python train.py --n_layer=13 --d_model=96 --n_head=3 --n_kv_head=3 --head_dim=32 --d_mlp=256 --vocab_size=1024 --activation="swiglu" --norm="rmsnorm" --norm_place="pre" --norm_eps=1e-05 --positions="rope" --rope_base=10000.0 --rope_fraction=0.25 --qk_norm=false --attn_scale=0.177 --bias="none" --tie_embeddings=false --parallel_block=false --init="normal" --init_std_qkv=0.0593 --init_std_o=0.0 --init_std_up=0.0593 --init_std_down=0.0 --optimizer="adamw" --lr=0.00219 --beta1=0.9 --beta2=0.98 --weight_decay=0.13 --lr_head=0.015 --grad_clip=1.0 --warmup_steps=406 --schedule="wsd" --decay_fraction=0.881 --decay_shape="linear" --final_lr_fraction=0.0 --batch_tokens=[8192, 16384, 32768] --seq_len=512 --doc_mask=false --train_tokens=121400000 --steps=6959 --dataset="wikipedia_en"
Each number is 128 + 32 x the weight over the matrix's rms, rounded and kept within 0 to 255. Layers, rows and columns count from 0. Numbers have three digits each.

# layer 10 MLP down (transposed), 256x96, rms 0.0954, rows 104-152, columns 0-95
132101121160126070180134125165125096087114080111170133121122113145128177134118135116104132161111170166159112074084142190145139103087086124190147100164114095096077164092173160135128161098154127092124141085160143097133124112179167188115125139118188108095112128154140187110109133102095097146
142102146163110145129117162146119106124127190193106092091115141176135165135089105084096104173195154049146174083130046035125157110131123110132098159081138129070101073099152087165131137141125153166131050113142144153145148130163135150179147137106097129124082130132073145120094191153178109128
121153126130088108147087121132141138163117083164092150123106197115150133084172133167065124115146151203081173165098138082155102089115142126155112090173120172156148141178097116153112120116161127098207090093145150107083103144146089152134128141213133099155161092142119116121174196113206064118
080127128116152097177127144051143127158116063087140138136162104096131122152131121139101108130113122138141121124091078114083138179144078094095170161144112080100097102045107096125147173115084153070057114137144068210142135090154160106183137113168153099149096100126149152136147095182175140109
165116101113155092139096124120190081087133121127126122124146145104129177145223214224129092100169170157124123141096109126080116153127105116117122119147051105136123113027142094127151143091133107206186126159175116075123110104138141073155123077092125108120118121168141068208165115146153077083
158138151144131117113092159172106121085177147081066144143126138130119108122094116112102088075136165146134130113153126110114076094107095148136137059158117121121170101120134145149172077163137120110094147123136075146154102160093116170101134120113158109098115134111129165132081138108214160087
125140116093122184138171119170146137112162099113121165137131111114086179160153158156160067122061108085111127125136129150116118138143148141154124120129076168111132133084176168117090165122092115108115107084192147177118168091156183205051084111142181133146130144155086101065147116122173106095
124115139151155085160135102104183113122113122102133128094114108097136126105182155115144132043055117087134141131096173071098119148107110116061130136171142167107147060110160124138083116096104099087114125107148131144121135070183080111159105184213110095111090126108103121103147144145149155158
162091112127149135083113151108181111155145166152118131130091107125166136137089096088142098097058125100114144180193137119095127162146134123142100165119088089155103107174200157100118136099190115104182112174158119119182156117044153087120121058153087114126109142048150076158142104068085122151
099084108159143066056126071146116112162114181112124177082130119161122119100143066110085134103127124143114188145104212151075160121155124141107185152134119098123137178099079155100166143133159134131147144040114082087128101069123133095142096122139133111087164090089130134122106118140102110124
109061113046120116087129156148152129150163091155142117125150105134117116047095095110109144110153056169088129155135222150138125144115152197147073147111082147125175142036173110116148135158140150165105162103103130148147168113127112117122130123063148122162184167100120107098131172192170124120
166119101145070156160119095059114102178147086081179118145082111137119151125174121129104116094120082178152204135086161142165105068188075087167127112079160152158137077120088104122105146173103118122139149113139114113117089151140113087080161153158104133156188134142169077161115164116126134170
207110044147113209124125170100146061110136102125128140129075105111190151176149111122132115160149086219150167137154135140107192140116160184119143195083168173133140191103126135126136161148133127166110151135114150145176156057167103127081173125132119094128121113117138081097113132170145144144
104111111147161100123089131164114066133102200099130135091123191083162177110135163150154170165124151112165126095142108170127125167151087154130164202136167185135140128097074097156115143085127155128117151117109126180125175084102115048122162121147092155114110118112071102114194095121111129177
068149102153086159166099122148123139059126136063109101142146231125104133145132072135160114128117109119163136100126129153141128105148092077147155128132183115169134100134096071111120168134092107102127176105064187118128155148123098143134161144112146133142130090165087167126115139124134134144
157169180138173124132085096151104142121132146132090136064096127131132125099151067203179107103187156129134174095085118090129185146171195105110093063086119164135146099124144128138172130142150127102085070150104127119096084167156186065149111175125142102166110138080129153123113148138092117129
121080105091166094129153121137135091084159130105167140152036041127091135119092175126125125140087136120091100134142011075151150095086171134056125157175130074148130151151131154169162106104147121129129114137171130098049126110115129169155123138126113122116104122165098155114117178083170122153
130145149142121160097143082152143103122130116143124118165097163102106128102123157141197074171121140133101110143151187135150171175120138174172092035168141099085120120158134132103105158172192173120133110156067142113124093153108055082100119200205197131185105072131129124161094102084132094135
126074151101134089092114178162194180143083135159138106071104110148186120119063098117104098175152143110128118061124142063159171150081150196132137143153102125150121133089102157131107135116141180180092137152124065136132090094122097159149133128145127117098152099171123112141121071163135214170
079121147169070169161121218125137121108099082165108162137100082111086174138136186133092133169149119127099102078121132161129112137095106179107155138094125084144113135108084109182112117114134114107085157101117110167096134180115075156042154109113121155133109093153140132120143134113159149126
116111106123175195191102179141171108095159155117168132096155171138126138145112126092154154167068150121152087123159098143149177106151127128139142129143146189132124152110135144112082116127159176166133146142167158197111098099057069108126170119080141084134083147132078082093191152112119119097
130112086138120127148139093095115137140102058180104101151143181113086119148132167157154171108144134104126147108093099089161126150102162088165184135136111152180089100180118165114136134151132125090148120125221074125085066078157091165141127118150066123113103094124138181108154088134188131126
095142142072092070103109131129089177201103115137090119134100106168183128150137155079142147153151150138115160118098098122165145157149134154107189123134128153140087117162080136148121176131167087135080122106170148144116113130179181088138115135128174134112112178171123120095194145133099085142
113182139113106163069111201143106132134138108109071108134157153096129164173149158090128088143152069133078154161116222196109162143128127170168068129175160168128112119107140100150134109194158088168125104122160061112110092106145117129172115118150168108075130138096097135154093126130152066151
170143142091164212147172101076095106166163191076121176107104146189095143136161121155141159106177097124143146062134097135141147142069050152126179134093158119129148183102121104131081078114123132139084098154136142129135134116170092068111125123078137040099113178103204145163104138153126141164
105068110141121123088065129141120133071093080047177157162142164069146176123134079118132125145093137202109116184129100083153085131082179146080154152092160092147150076158069166122148153123172168120184155161087090138128144181129121103168109113057133146161105114156175114115161085117161108124
102117111134107115172071174175189191103178082086186096064140141125139134098093082075133142108133063153103090121092109125083073168145144148093140108130148137120118143126103139110138140097187078195099137108121048107135108087097118206153129195123138135120146110151083095171131149087131097081
167080120118160149153123138123155137140145130131130120147175120107139110091123127111096142106108066138136152126109022109112162156140164142128094118064095139137099145107174217110148091157115115110121138149112190140135116154135140137141139100106195115120123137183064114110124100109127200137
152104089079155108147129136106052106154166072093091190085144206099106154089106087131101179101185182132060117129149084155075126157137159068150088109140111037121152080121133160105118140149189104137143168111183124117151173099075119114155118109111135131124084093106121133067161125137136111167
074104180105160127129105122137067133139183164089107141071118143086128101132116116109123111123138156139107102070189156098088076189115170156099118120215095147114119149123208104170095164082108142094100118198134126097125107152145124113141141150125092054123105182143157140109092104076159147118
174123121151086175110129167146165128103134078132169136171123133098150171139118152101105116100084174094078159137126134118114116148090113183151089106137152164086162069153094135121161119068124178158121146123190112186132163114146183135106133161186105123133180174134176091052149110163131115164
112146154129154139108147142137145130134101156146152155093104114154177105102142129137133127076125111100183072166070163068153153099116188129138143130127063121154083115088161180101134171227118112153133185167129146125128104129130147100193153148114109098158157131086068114064175120125120160173
110134129110122065153148099161126139080092133138121056091117115157170097194124187131149066119119100172128137106176121121120113098104071102118129124158092087106127113085171083099090133110189130080126164096139124092145122122124041136131188123151093072112081173103143098104137178174096122177
129100123123145101140109166114128077105124068114121099137123123055143184124139140124076162096131112115169110111146208122101168119163096220120062124111153117063150096127153189112087152125127169154121127144100178198090139158122107069183111180130175159142108100114187184129121131130142198142
128103119152166098092128152105099128122120151147079141126171111151140064086174158136158093120079119157153102118165176154182150058119128080134095147139126154113210136125135131100151077107101173135180147071124150152133085169123126149152068085085113074080145103116127158073207112180127142139
110100112108120075133145097147108125106146126119137131119156153099130152125115080119148159185117127150138134141125181143148146163143086107152126126131132059174153205094127188115137104091169114083163130097127129202115102129168088134115123155137038172084124114148126139139152166149130108132
096127110098135110143127141154133125097069122134097133116084094147159127128147175006097100138124160101148087153123050110137109166133150173115167098083180131098163136114162184104108156091140130176120122119148183177159118108136154169166108147138120113115135091185111121177157188106139169124
174123098123144107155088108124137106159111148124148094140112152072134164163143115145093166169089045129117084155094150190155160144127124048108145138134116132153057127140115148139108151166097123126082138104126174062126149174146100108162158139151121151170144128128157213147170097132120169074
133109085137130081145220124149133160145086127172183112069090131153128137115060131125132124147166207091127102100169171155139142114084179132133121143122149113170116158141157124105105116090098089131113115115098137095120101170142163140112121077157134135135093090131127119171092084106089147175
116130100126122125195111156141093111134147116112125084183114076133095193121154120100121112146099149182122087141106088171139126103120086074133149159126201072121102107114029173151096133097136151089162122090156090175092061109153119175173143148104169173153118070097106106115136101111216164166
133140163086198114107137132095136098080098134082080186145136118087146148091127090175163107093113133154161111101084068090127149182145134147125143142037129117092138131100115089128137130096155092128100143155110097145167143211111101091095115136109066092129127163102159116140092137117198160153
139107129132044127127104138070089146102122090152101131157103119140133120143210116157071128182096174127147120077104124184157098159081102152154117081135170113131088146163212163090131117180078123106108189110146097071129148117125229131092105091118132104153108139174108120111148138145109098115
103081136083148115137120166138124110176127096131146129124078094141134121147092138147103141180104174150165128153144189088119078164143107075076126116112081107087166163087162157107144180147171146209122113114103146116064139130106086123105073178135141100110130064109149118176113187149083157125
131120126089142115145147127161166062093071155149108122104187135139128175071134138093129127151157111148132152110135131140082096076080124070116099129154119135114134147114131135089089130131116106104116073112125151079136145090108152182092123138138135177123120131101038163100076121113120105147
110132130127151060172117156182179171045159105162130157185098103136122116136133121113122103150127145056142063063194103088138150155134118121206144156120128179146110135169103178060147159138182091135057099128105142209174136110106160106147154158157082113133120140176119142095112105150124101154
195123101155135110117182137191113174120077139104140109208096095104128104145157110113133127092169076130145148081155062128150172120111102133090087131166167168126063103156117129168133132105136139171045125139100084126099107130199132069126123143166170115125123234075189162153186131111122151129
111126100125124114101161137122135144113092190152147095114101161138145115185150143131132104118156122105187126124164173113083098144129132056120155094143115115135105175133167156127092154124146121187115142179116158100159108077151072081185061150157092143177123107114158099074133170111096179143
147113131116168171111142137182140137129182079131122105133134068153151185074122177139130111158129196125074182188119116124176132120072140201168122129050162171142122078116181091165164152115135135126118183097096086145114121145165110055082113087142132105159165169102118109100145078094174096122
056072141157121147138102148125172166103152114152078112125172108140122108158132086113182060140139105160135123142115093093148169041129154137148141083143135094159063186174078127114152146162133120135145097153136089122138104118097084177171124131120108144089101175094101061131168105105146137152
# layer 10 MLP gate, 256x96, rms 0.0961, rows 105-152, columns 0-95
129121161115121133127146102090123132096157143203158152156117194130145133118104140103076158085152134081158200081116117139144092187135149165143113120117133141164131132137114126131122167128023129134115110141143135051140179129104168165128107199145051149172111129136122066126134083073089165162
076113121126167186075069111161086113136112084075130112117065206142140111150042143130175190171157129137182108064159061149137165134158117149144117126144169105146053136102125153152157130162138199121128102104126134126160116117195152127169118181084131103098104159155104143146141150144150154059
142065134132178078094110154145110130174107115136138150072137126096144108150162200109136161067180126109130143157148100080091126126100089148140115054151157155132104151138130105063096191153175155129123118137120073188032162107175160142174145124138113162084152130058101118150143134164153118077
064087158150144139120091093091129103145136079085130103117094168186142110161112124138109134068131147167120171104045077085146127131113155160139131127123182172132094120136121205197020181100126093077151110170084143132127081012138134174171120134081091077159160183155123180133121153130151118110
174155116161079149128145096174128087097188149091091110105145108101164112114102179138099146144150129107144136105088115108190150109086124143161107114135200134115134178151122136135165156167152134143138046111169150079139127138083138112131149108162131122118058121142086106098160157110105146084
154102218118170131125114121150165119165159112125174120195145168147128089095106124136099141132184094113112184131113136081139117132122120042145107113186103114149092125115150142163121158136185095109130196115063072194139139136188129127156099132130124112082120131092114112192083160161161130217
153130150105176124114154198137084185171100152094145144147100141132168161167093138157120134101144125151118119149158105152136159112138130136065111116096134101131082137181113160156086149088133229145145173168046107143130163145134155132152139080102066127182141070134121115145187049118160136107
128136095117157093153107116134108104144111098101154063205134146085144154131096136113113117031138066134137114156155135071170153117118130071087109143136110075198110185109093079122078160146150120169166121139037157090099133131169117149068124137120143144123070109074105125142066142148179095157
133070103118170119061086191107088100151063117082103103181161088131124087102118161100129137099159073134154146164145111109118123080188163095090084120154089171075095137172083141179173123121167130130144091172134128064086156135120096184131139110135138109102101181140134164113104089199085121112
096190100140151092084129162188227140165191156114088161116117139116109080091143085092067169148174124084179103157113126150087141166170129153147072115137137118125094139075167124213158102099106202158146187172124153126140127128130126172161154122135156130136125132099113141138146168156202198160
074093144101116125106072189086129120137172134107141164081139145146132092189067106095079161091135122143113193155141104110096106147153166155082155058102084155154103108102143191096138116144104157120125124161123206140089135080130153121111128139147142166131131103145124182135161120063119185159
080167068070096117139107139095060108153152112113149108133130177151072091166130113115096103139177117109180068091119111097139072078135159136075078128095128075095066199133107145142099148126129158178212139126142151122093161141161138099109185145117142078150099113115113191133107129121206140085
151142160106130167080131153136088146094082068073107127131145129130177120167105145127104162129148092113144094063131069090137166144133133152121135077143144079126080124131181138136119141111153156086093141123134129077120100107182158182136142156087131120166138162163143204082170101102161077103
186138123144128100146110085134157130127111121132098144066165153091081093094097136122107114121115186142135138095084097210154089136142130146166133107174166154092138145109118120141147103103174131099101175119144089155153098085167129066121156110136159120147125054101104164112092161140141137125
129104126078134141092108142051149124147113151063105150117110244169133117120111102106120125120154076146132096065147100105142134136188165112125086168107129120115109152136074082116122156125131160158134086101163119130124107077162117144139047164134125177141084142090131118132135111164070168164
213077108145195155120166115151138076065109145168148087185113149144154114096085133148170120033119138091130158124133127150152176069085133128058085137127155112146115107118184185112142147153112128180153155159122159132102116140116121081087137138137125106116121069138112103064110148162169137141
106123122191170103148120147153106141085112168106160177141066085046163116130135120131123113133133145119137062136057140100159117174138161147126125084121152095192079132146078110124143097127126133142095149205207096102163127114186074115177136116106173164157109114153136130065158105128130058131
132155138153107082096100158185183143188122089160167130094116124160117139121123069141179127153153110102167117134090051148140149157122138137136114159143129156125118115113165118108134083113106095142176171132197127174130106134168107189195170141140106124109138135139112122067142138125161145129
107195118127100155097114136136065134129118095080135129122113181145145128143085072084143140156120139102119150102135095188097106106163142105068138112157132134118081138130091133090059126146148102086161125136166085089111108142194137111165136107118113093121105156135150089076141079061166175122
098134151131163125169082154132126073119124123082129148090140168116155110135122165096130187091157098109125099148122105148104163187169114168102172098182192129222130213073146120127114123114181123152082101168059125119142121138144167094138160128123149095149091101105094128130103167125085104109
093151155125104103127128170112060164121119122161131134127099167190157124160184110102110173130163136130169141079059077063147110125128149134151127094162114139132133125192132138161155113147166089085072143118152151111116091141177135170173183109176107159178080111145169146045179131162113078084
131172108144125137112077168118113164159104057128117130141104184160109087174169164142179156121150114136156109084102111125107149159101141160094141102058093150143090143140117129161103168159153105125111121105141127092168074123174176176132107122138132130156067114147120097135157109102124089133
102161087100151126150101051142154104131159139066117089100145190148143176149153109155130118123118035139127104091124081067122133136143102110161117169189113124105141165091088188127043090104115138151118093142137128128053122175157159167148118141108091096144117166178093106098135077082108178187
120119117191147131128053129116168120087151116097106122114102165126119139095150123097165134124102142118140161087125038113174122187132169183141057040170174158127091149141113101118143112095155094146119192215101086123160208132168106108118084119143118156180101124158122134117074158189211097141
132106146137158152160110126178117181113108098123128169144130138121173105091107197129180101145187141110083104124050066127106163169143153132113138128113180154123077143161133182122109090133172131125164107102138069122157080136234085140192130142145146084175125094168209162118175151124135073104
058101117207166151091129086090135124146131100170136090127164156152176133119094114027156145165182127205143099127151080097149139193145114175116107126177129143103087179151139097193118104119173172195168128104132112145113197114173122149175109150223104126118163096116137163152106169131182043129
112126100146163113156135141154165136122154104127128112122222123144161169129090137115149124032148060098108171070090118155139139138137114134155067090157093122115142144099098161126167096127070145127124088154149167120087168139117133121109156138127187089130133159097074101098081155115111099142
119122064125142108107134139098153094113092175076078160185180121108113092073117111119155156095067084071090114165131122092102127116184141169109135107098090116146112164146142116095115176161123103133123121133112201122138088126077128129125159131177185109139107146179094062082169074136141130196
118158182107181125145068117161116124107146158144145132072114110176092080149086149084179192137155078113126082057157114088127119195123127133168118121125100147179096089133129182159152133148136146098108130189101121182138148129172108112168081091107146157107119153164078138123051119117104134126
164064186173138143182107148110126114102123108121173169140123151117165106130068130098192121163146109176138098124154115140141137103138142127136139123205105174088158154101101178088165105062109141071175152149111120108090072118175133125174131169132106070122097088084127099139156120149101036107
055132120121134119130119080147135144109098125106130143118105192112171155128143130115171142091126162121166155099097108098184147135117188130126108080146091157146098140136149168119121113142163133168149134141119137117078162110158116160165141159109120131151202111148093152090190067115119099188
154103093140164172077106133096117125147169141134151184090153158090116115074127088118155189120079117133082090121127103102161124187136142106105141110098118192138108155173051101177102194119146174111160181139119139170147160133116125175176110110120172108151095105088080087130079120062166103133
115079141112088101110051180112144132145114076037087097115150141114110150077131181127087171080124095115151111140145106136078099114114182099165083104100158130143098115107157166158138138190067140219112111168116194178181172057103160109121128140131192144154134107146132179104121133090123132136
019162132144156125091149124140116115172140113094052108098110122188155138162131063080177204136134147160161140084125080108173181173192144183117110068061147123113084096146082135163091129153148108115139170178115099106131162030168134138154159165115121145162130159158110158108090129099149097101
164070058154150134134116145128138087149095122129193144087152100180121147137144138079141118112103080107153144141166126171157132127122117123104118166146180092142146158119110097140155136112119140111157113155154147123060163155126111069146172151144169078154052135121091092152072140125114171169
070104121072170079106101183167129142126094103129112143053071168144127170101139140103133109088130090099162168145063127182114138134162112122077132130158081176147093095110128201091127136109113229161138122144120154135091147122154125126119139176116149068087089136125119118093162129154143159128
092137136113189120156165145162080041150158175122164142114160086140102134124153107091134136100105093084066101138142084101173119077128126148128096153104157130198139202145129134158142157149173113144106149108148201203101118168092125099099172142152155085185106094127158095126120168133152129070
166148107105135130134140107127134184139152053148171129177138159079163139194125148122189137069180121123158108098158157080105188096133143123110100117121111177148097085142108192131109155146143176144140097088108084130141129140158108172121140151091092138130156078135165165111147057129186168097
100142094120161082115097120165118148151121147125146159069110217119075096145098108106102156153124126112105111123031116131088117162106140059099138128137116121150047154137154165159124098085143127049106164130127051186112172124176156172146133114155145150104127135138067133168151124097108105153
152125108084084156190176129120083082140071117101126140109156096170115154158057092068150162106101133168095155125114097124143142159110142182172107148161155165156152143125103155079176167143172163112124130089126152109142099116114099103128158119144116112130147090180155080098127124163145090083
205115138135199103126178078073198151132201173064096107140134114129206083117050138106097130074112075120105154131145123092134114107171218111135089115134121108137176151139149112094160137141180132097140151134144174079135137109107149131130116118105119155123052139181122141110125141104140114122
105140102131134138102131110106141137083134078114142145159168199185178137132107166107123182146183062083118127078102132167130077134146161080182089129151077125134089088148067148086150096123129146087093136169169186148147149145108136137157140146150078098116119148096094122118138147130146098168
174161084127087103153077136126075120110118098137095125101147107098172111121123116139153111144096111106158161151120109140176119111067172113172121104105171130111142171164121133113173168130109101203138137090100128111141093172123111176105140099109101109116053116136144136166181154056116175109
096109045155115121148108153083113126157140151110169207104117157175119132135115075128154176189118141131204091099133079090163156125131155157158146138148186104090087111167131156151099149128086155178099093109061095184188168148181103165150143136115150128185071147158120140068160118098172122103
096121145093136060130145087111145193110086144070097128091186128082147114105115056095138131060169101135142126129174074128109070145111145106083110079166103143166115171158067137105185145123122124127134144087143117082117161120152114127102106053089176065170094167065101127136112162083113133176
113132175119135124083125098091092091143182117133116116114142113162149060106079075130123117151147126171112135150101124178089079131111113062201126087147155087148160128097188116104151130131160101109093159119092135151114166151139089091103190092143142103156071096146130172110141102111123107126
170161091150105055136081121144212164130102152149138149104154129096101177067112038087153107108153062180153125135141123119144104114147106102108096093097161144124071122168089177121081115171140124129166095142136120128126066086125108168132172176128152088089070134111123140129110103117181098192
128139111121117140150151172082142179101137114128125057112132126150175152166079161137121128069124144100147149159135109125132151144145225157167123097093102176108120155107157123063118138118121122145104128148126127086169140114126161112102180159123163067163079112140096076103095105146098192133
# layer 10 MLP up, 256x96, rms 0.0979, rows 105-152, columns 0-95
145087118149140153140113151122152089102079105142143087158195157162143167140171110154152093071164077091135111106220132143178048072159135127124138123139096177207138091107130099138169161104136108127125115115151118056104129157071129127181121111186144159076106153117147169156141119152094159093
159128171124179092126186088131069154125154116101152132088100105053114161129098140126052107100082115134123149116124144115096166085116109132152198080128176126190152091127155152087151125089156085155143181149134140113138164114103129108120060178164132065137147156186071136091155070127097128104
143155122157106116166143152230115130090163116101091094147121158199096191136148140083165120154137133112121122127140136148088175138107111172170129108177113134128161139078145177107124039159133154069167147133090146157155115182155110147103107121096121069151127117134066081140111099138150097090
146158109190079090080137124063146177119218083192072107140135168021136129104112078146149084122129143095192116100172079149099148080143080137134133120147161083119166132151120128135103139126078149099133170111117118085113136141130147168089112143133123144165131098055065150183113188153160172161
109138146136140174093117157129113158127107127161158154175140128132141150184125157164198086116114118141104138146159131080096176108134149131084124206106150084154157173132102146119128166082129149173165109072132178142117149115140118161121112187094098128118155083164166122118121101081109119129
155149136129178093135142147149145104165133176122169116165085126100139109139172142147071120106159107093175152127132146056121144146127110092093165175134083152090104155119196158124185120105130161135130112092076125087125158113155194118124147041157087164193150104098134085109141144096080100089
106128189122157168093095162156129154124167102054147125200110160173094161154118103142085179133162152160112066095089138140121162114103119135154119083122137126088120221180080093082099172129101118145101111146116126141189098182146148196107147115116141145152125124136133136147109101065146104151
113150170172120171122129105170097135104113117100143132076209089138132087099169114161165138175101150194120118075097130164143138137152060150083109141124188113120111142181135109207116139146115083153152046121115125136092126143132118116113059102119163141125096162190178188088126105143160169132
162106127099172146120131130129115117083117136114079125150122153126126137133119244105067149048165122124150159149133129099086105093117123137102113119090151117152127134046139131101114129114110171180101093136157185213097202161123139146076083108102203141086081136123076166105134127125141148151
181120136109142147130164185169128164122129076126148151154127135172193147141102058107190120125113146130178178150133111111168133127115129113175199147168080176133135151142130177125107136178069106110095147144092048136087072160107110107105147175088062082096160064099136141142128097146062121121
093179083136150166126108131080074109092112111109092070167116087176139100142184162090086142110113138164108151165147124136092136160155146176115141120123123125120132185127165116135158137178106139142090118111140095105091056099045130102105193137151088098100084061156098153054154156119085165131
158076151113121128095084110021121136100065092099116140104109167130113140130133081164113114126114128172171150126120149152114070100172100156162089097143163044159126160187194130106117196144100108133103126101122117129109145091043131133123115075124139096124137073104112159132145106195091077179
157123117142098089134158126153108185101136135192120136166147111071127128082091106122141107070097125124128114129168174064118132124116107126163119100165043115124148104161111107114114083162139190179161086076180112110103092177120186187136099091088113099142100138162188156161114115111077154149
127165092162123148180120163148157091156153093060185147127130062160080152129141089135137138135109081142141140148149105107157118116143151142123114126149155124112120099137130089165108162098188111166083152143104136132158096199131094134110082108109175105122103113116165075102148141086183124111
146108125081121102145101137102131072067119238134141099094176101113140143081133159087146141094147119107173116109113141112203130132131161114154160156095106132185138121080179140178182135117162159127121092172133177115093124135093088147078127171144106147136150183129135141106131085172080109165
174148090168152124140113145129120100165136068156105172071210134119066093166175160139163155153133131079121102116099119148113134122146165089165102108164149130117176151063165091064113113166160150149118151118115071151172102168142124135105138149103165161192137115138155104120103103165089171098
123153181115125077120083091129159083118157086104151111122150098078100119122078137163053118170139133093150123148129111145188055107112126145162130116129077133125112107174118116123143133219079134175193164108187129105153168128104120130078184125125164130089102120069083084193174105128123164149
185061135072099080171138124125138134126156118129078099144132125180173099142098150164145075094093124114187128121101124105120117133170146131138102164139072207119107104118104182192103109190152172198107074157091136094142101098105121142070039113126122070144148172158187116136125124110112166122
188150168132161133128143093138094097089090155104111091076117130130123144102156147126136080167151090134085103106134111148118163162181099097117081160178149124139151162159112180120174139119090109118130149072103152102111101136119138146180145176152061106107164129084093072080122154151074157140
110073104117150089087134106124147130108203145149101114160162046126186115121090122109071067128120119121231127102101147147123143117094145099112082144093115088100140142099143105081188152135107173150183122106160132135099181117105040140154123130176164113077103108109112087120121113104148143136
076166106113108071196123080181116107154143163121172179159141096070121163143130080067136112145123114160136106093130127082131200109191106167116190163065154147121145146129108104166102110145083115164119101147144142176116156092102111105109116173102130074142119157117130151077043113117110121163
106126134159115095182173120121102107139171183118128139170139161103132148063116151140123114153123127062089063133130116125163163066105116098139082092168105088125150161096116173094096090159138145162135184138114154163122140110140174162124110143120132114096103163107146117199124119146178154097
195102117117159141139135100151142114118175140110133151110080168094102117099125108134115146158086121099158153151112154036168139114123176157157164082077126116136159111154158161116115060127163186125176125115032134132093144126102144106073142124126142081163112114163149111101126109093083089102
130125125137131105108143195135137118180169140202132158162101075128069091085110160106150135143117109133112123058114092163180096119057092097129071073107173128114128105085066169185182143092204144115142185162084118154087112173173082073101101093176147146162121088180127066156113111166125130074
125130185156106138125169134058114138114133102123091153118151161134092161140126140142079224092127116083103141138192158082222158069110088132064191201161075125128129098128117127156174134100038082146159132188089167137166139094112129101092107191115115138094103182099124081144164101122088168152
075057129143129175068119158095102108130083166080177132154093139144125147122110091120072116124095118119208204152090190103119069154144153131180157095093128135105114095165110098100127107120078110120044177143181144109153129116087105105151135119085132069135111076132141100113093077111099122128
166183147117112119099117136154159112105083134123177177150107139144207091138119141154130099165090146168120091129185153080120090168169110077147177128143159125179133071135148108107172146127123098156088167131101124054134102092130060134120103069141134152189133135132142157125166095148089166169
165078145134140142094097136158117135190169117047168102138140150175089136173149141128125120130103111201129147077114116172128098144144150120116101111146121110132084108090148142153156125162127176090106095151101158237138157136109200111037176080110148096147131121161069134141073120162157151155
172122095130090094042161123138174068133180072138136196173125080138119071154134087146143126086146152092103166118086116171126134067162135137067153124206126207151091173149104081112134132146105109082119114176100095105143098132112133110149180141152100092126176108156155089132193084125152132069
152115114182147105150129113112085120163117109131158166035115182117072103095125114197155170128213086132147125176137149145163162128093103155092178103112141099109122147063163092144109120179128146139142189118123196141157134090137138144103146130127148106135099096132052144125134143115109124129
163102166148092178125078127084136099131192123103135086138132103162114101156154100100160142115183079135123090116089113081138055210110085140073068169125182090168146112130107117108102202133097098142082104181106105079098146140135150167123141118127155130137068167137128095123100186098095123105
150088080084114117112153158127094093197077143196181139113148115119093133125108091098138180127091099107089176123182122046112097186131064096096140069116074147085200159126101092160140135097122185133088177116161094182149093160106101195171134127147128112144162161123122141107138145176155130082
065151184130144076124142163103134193111095115116094165186149115133088126108176110129103119125086137128052093104130107186115119162070132114140123120101139154117069166132107073115113142144104144163140119128128050194166133144144163144119104110133098066123120134179123139142076077198183087161
175167100103123142074155131153095137105144082130103138104137187150102069137177133039159122124150166125073083099086136134214094198098180150100221121168138112129132084153164103147127125099131124114096155148135059144154183103158141130119164138082132117127170158109148116098164124112157169099
136126141151172091094136105127127103171165146142104169063129111166165109075126194125186171120160149083133157133120137108106158089174150152096077154095128112108121117133091114130130113122075174164143092177116170106090196165129159120125095124129179100139114103101155140130133131128165145119
154110162097097147093126124139095118176150101125105111163131149113128072158099099098103154161131173210096128125098101095106135096054125181078115086129199164141134169104114107153132144166132090150114180114141103128137110096104174185166104070086106130135168112142115173107101071121218104134
166181140154145082099139159082148186139137160134143160121097141123133123162147073110102084133181151209122125090174108125088111129110143189161109151158100101131202116138095127139112113112164123079178140156148136134141080139109165141101130104150142131108085122122127127169111130171093078075
094141116108115094146117173105176141103138132159068143127149097131199107150137091152105147057080086164124145161118159126092117150158125115104071118111093132147139106114136133124140150201101130136092119146165140131099161108095111124139118140082175144117202158151126191104099140081162141169
153133106137141127178138139087088138132161137106107071062116171102159109122095123174082136105090172154088165142118161126096112174126143174075073097165082146129142164123144134095170119090111213103176094058124142126131137179135163199120119128065135149154048098113058130101122129159120116087
092086124126102148149134150099131133154146122177121105156101161160113123115104157124173112104156135123103190158104133095106171070116111093092059116152142073191191163126176163141132136170105152181133123082101125104156154147129097149154089072089079175187156133150134128105106099153087080089
149132128124133134171132100158124122080117081104116096111082151078101123177167155139098132132119170083129125118145102115155126122157087171191149142163130150085148062145144156106072081110149112129156090148160149225145142155167083126172093201139157131125102121123164084121121122219131167134
159118126106122184125106142137140158153102152131068152095124125098157126162094124147114113105119096113084127123081149128157214113118144063133110066130074157112092113196119171101110084144100180139093181079104149170190129116081151183124102160140127154152127122121139075168127104180097054088
151171109161135154118133145094130168142132159129167113162047118155121126153108110150193133106159142083103155095136144142148144173144070155127118130124121141140110137144172156127143149118141118137159127146096074156112112118170135113159078114163157141160152111092174123131161151076169094162
095193166070090084113105130087169118141155067145129157172091191118091094115146131110130066112162121133085147130186111144146177181123191101146129061085110166193148026128130137146146104084087129112122125182137137159128115136100170116144123136144148139093118143165181134199106132094044123133
100119144188113136102116123127171108146099117126155107124129089085081141128110123129121182139105087143162053113173172167077144182162113216109152141115205110167103127128154158105160132107149137109121071113114085157108161137158174110186098150083125108110151134151195067109114146092141211098
141116103186141098163127132118106179164152121144172206123130090128134093066153168160128081148186147173169203109101145136109130129118146117139149214143133107116173093108136123203165095115127132138177106075167143163118150173142159091125151127127161138175079129119111141157103126143147139165
121091129127182107146120119128123099176110177042159178125102098133133126161164124176094095154091149113189111137095095134101138091136121070147123152060107135120091113172134077129156105099183115121186136135090130188088154101184111158147097129085088153195106157130114135201085150083154139158
139151121122163129097188029163060114144134148137172113124119117122116136126109150154124159133120110110129118148137152100167076173179111134119137127108100147116144103184127136091081118089146133114102162092178141107093188178118161172160095135123120168132173128167107091158178101094102082085